Weights of a small GPT-style language model, trained from scratch on English Wikipedia.
Size: 10 layers, 7 heads of 32, MLP 768 SwiGLU, 7.41M parameters.
Each number is 500 + 25 x the weight over its row's rms, rounded and kept within 0 to 999. Layers, rows and columns count from 0. Numbers have three digits each. The size before them is the row's rms in percent of the matrix's.

# layer 7 attention query, 224x224, rms 0.0804, rows 126-127, columns 56-111
094:511497516453464441537480469540468457496498495538506496517489523521492491479507490520473519535508581490455498499494485541457523469483512499497538526523525497524519505478
102:517485524454443527525497489487450523526484471523465481481528517518546478532470484467493521505530498502482527523497500504500467493528496471515516510470495512478520517520
# layer 7 attention key, 224x224, rms 0.0788, rows 126-127, columns 56-111
073:506468514482498535466479508481485508531474517566502483503527522547484545506504530528540521475502477554482482487518529506510487499527483544480487491508476497442462490543
110:470440540499541507509538490453526510484531463533504456520511457501509527490500518529503497507483449479487478536497479526484499544543496458462505517495487554520483505474
# layer 7 attention value, 224x224, rms 0.0743, rows 96-118, columns 56-111
111:490517485478490507492467507522511518470513475558487488548537480508503450487498517522452489529506533525530477467486465524451513509507511480498526488502518529538506511484
111:473566456507537480487487524539533488483514533512494471507479492470514500539539465498426502470490542488539496490510503489467492536479542475478504543493518549494468500522
099:565489498451470493545497528500511503502483527532496501530489508514529543515523515454536530466496513500491478495452488536501504509519501518501458475507433540487477493504
102:446484507500500502537519472479490507474532528505488536545524488476485500479527556493516545487478507482535483508456470516510488472440495484539501473465471527502479501446
102:483483452534470514504422507536520514539488495539521482507489490511510542501492520477511510457493496483480489519522530484512449510514458474455507476468488482491519528482
107:466501419472439495479492513484500448501535490510537470492497506527485557558475506506491470509496497516522471492529543488472501522520499482467515494513485484523467533520
116:561556503484520505497533495508498477481509521539535485529565525518500492563494515487492524544512494499525518447481505508511513498510523515484502527494534518473487501513
109:545510517457528496506509529508467471506474506508520507489551498489481511510478508563521502496524522511452472493533485523504513543526571501511501506509537486495516482482
102:513477484487525515484481488536505506510504470500500503480511498463512494512485497526503506483488482512533427485509509500476512565512481486546497513554523500508492459458
113:508451520525512507484532497517463505490523513507516561486552516486536511457491477462542526496495492526529476525501475471481483496571533526502490494460458495527509467492
096:506471529456465489535534506521548501481496507493541536529533517501510544505475484494509500487470476502456542493545520474451510508511527545503484476487530506478480523456
095:471503503430523503479508517512496500503477529508501495514472501501451482479478451536517492506500456476552487496476503524502491533511489441492522505526502510524511521539
108:483486558453500495475472513510425486528510503491468502511472504502460518497489539508494509532560494487509483511504517557440520515493521495525463493531493524465502520504
097:506493479523483488511446452507501501491512509540484482505448483500531521544484553515466513519506551486481521461482534510526504532446532548469496467477491518495471494543
093:472501473522468487463500509503484486487520508515494495504513512525562519537501477539477482503478506537480518460495492523482479540485466537503500510532488514447488466536
094:479514495494493490481479553516463544491492506521527476515488487497505496500481524541488490529501504521540521504523515507496439526515507512478501508500506523434501565507
096:505513489480433488510438536505487460481488512516482523500504506518517540526471529506496483465483521514528489503496509504472505499474509504471524492545470498441510496551
105:474469470474538496470550505494577516516497463447485540513476519509504488515478454499472477486460496481494496515498467488561524410515516460478529502490533536472479490480
108:541485474503480481545447531522529528468494556559475484500471504527538493551502469518498481466494525499502467463492478515500497529508486516492502513480506527476504489475
102:479533539525459512504491471516501457530499462527514497474511479472523507488482514511486515473473493489511468539539497500534511542529502463507525490510587494483500517475
106:477504508522500501504433517495564487484512513552497473542505480479516514480530441533469515461498500466489504501486477512512519502481517561478513522486517501557507473491
101:494498449448468492507520543499515522499503496483505507520502513492522518505468461504458483488482491497499532487500492510517464451500557557470478513473546496503485488572
103:507512533545477511505423494530465520517515525540522461496499469507509475508502520484504514523543527477496452544517504465499496482512492472498483485503491500503506502469
# layer 7 attention output (transposed), 224x224, rms 0.0698, rows 96-117, columns 56-111
105:492492499507470480473496513486495516479487503543508512521495462482500506495489492517498513543501517489497488468477491474492509536472469512486501470510495495479492471494
091:526488479509499450476505488514467560505492512513511515506485508478526473482493488498480513499475513526518535456483523512489506507486522480462510510529522513481505469497
100:527475516493514491526518501508520529487474480524524484494502465472486510492464476502500549485501492512493516475517503427529464534525471499492503502486519524504477448475
077:441496513498461488503514472483491512524530528493516470509487534502484530499505508503466493485519512491494539486475492475532457516531472541507526530454473528461465501480
102:497531447525553501481500482468499539483487526481490466481478483516497505524499521514525491492557500518522502515511528481505475492469511467462487478463454481491515500515
111:494505479470459563499518491488519492459528528524521525522507500498525519506493555531495471471498484460459532507513529530467508550520469502447505474571498532494491547499
118:511495499485500498478519501509490510480514492557535542476529530523512486490482503493504480501507515539510515495495490484494458523506503511446506489520506503482516475474
116:491487499460463517472533485557470467493521469513495479487544493496510535467519475503535491529545527479480463538578498498490559500524493519516487473505533521506517518475
107:523489524473485493508479513532460470472521471486514541487468487498517492501499510474492452474465497505479475498520484530450519506498491494480480506503503477552468469505
109:530494494471478496504511483474465532480558511515523464452504482502524470474479453498491471457506537470491486500548455454539488523550483538521539508488459514521465495463
085:551464486498466515538484472505504484465514432528495490525516520523501503524478486488460443475495529507456485491496485522503498491531533503513460484530522486479526481488
107:519495526492488538466484474540498465499531519512504491525505478494498499507499499525461508468506539514469511484512510501489515504529486501542500498554518465519503538522
097:506488509525512528534493502495487516470483480485489516526485495470496516510503505467512542466471484535490511470539506463520491525484521527523456510493530473466492524516
099:447486485507520452514481488479509522481480480466488540457510482518506513514475539502485502534514491487518565493461494506489552496487509473460550516504520509502494489539
083:476524496498508501489504520470513532465504470529525525511491478504513499494470477505510506500546471502535496505506490447498502480495442477510539473485509510510502463513
068:509486493517511467493481516494479537490508495529493494513524482498514489525491503502493527479533489512486487481532508466519503503503519473506521509513500478490515498552
072:478543463513494516499519505490494531466507487493506513495514475507493535541503495463490496506507480498492497474540494447510529502501486491499486500462533468481521491534
114:466466522504518496471498491555469478509471581465564507544476498494506517513498518513473462479485513493492497505502517506495509476496531537464548480504488498492487504487
107:542503514481505515494493529506497491467494511512503492481510485521485511499490505516551505503466481465478483494489495490511516494517484508479513487479487513513515468489
105:504489484529520495485476484522519452525488474518513501487493518510492501501496505501514493521519494451530431526496477502444513547480486512486493471516481528497476481505
112:494509499502578474489474547497491521471502497509517504501508469493476488482488513486485494487519499512541475537480502474528518468523525506458540529486533475503474466490
093:493479473504483520511577493477454521482511510544504471538480495481549501502477467512477525447448481518481510502519498498546487496500518525475561509483492515463495512458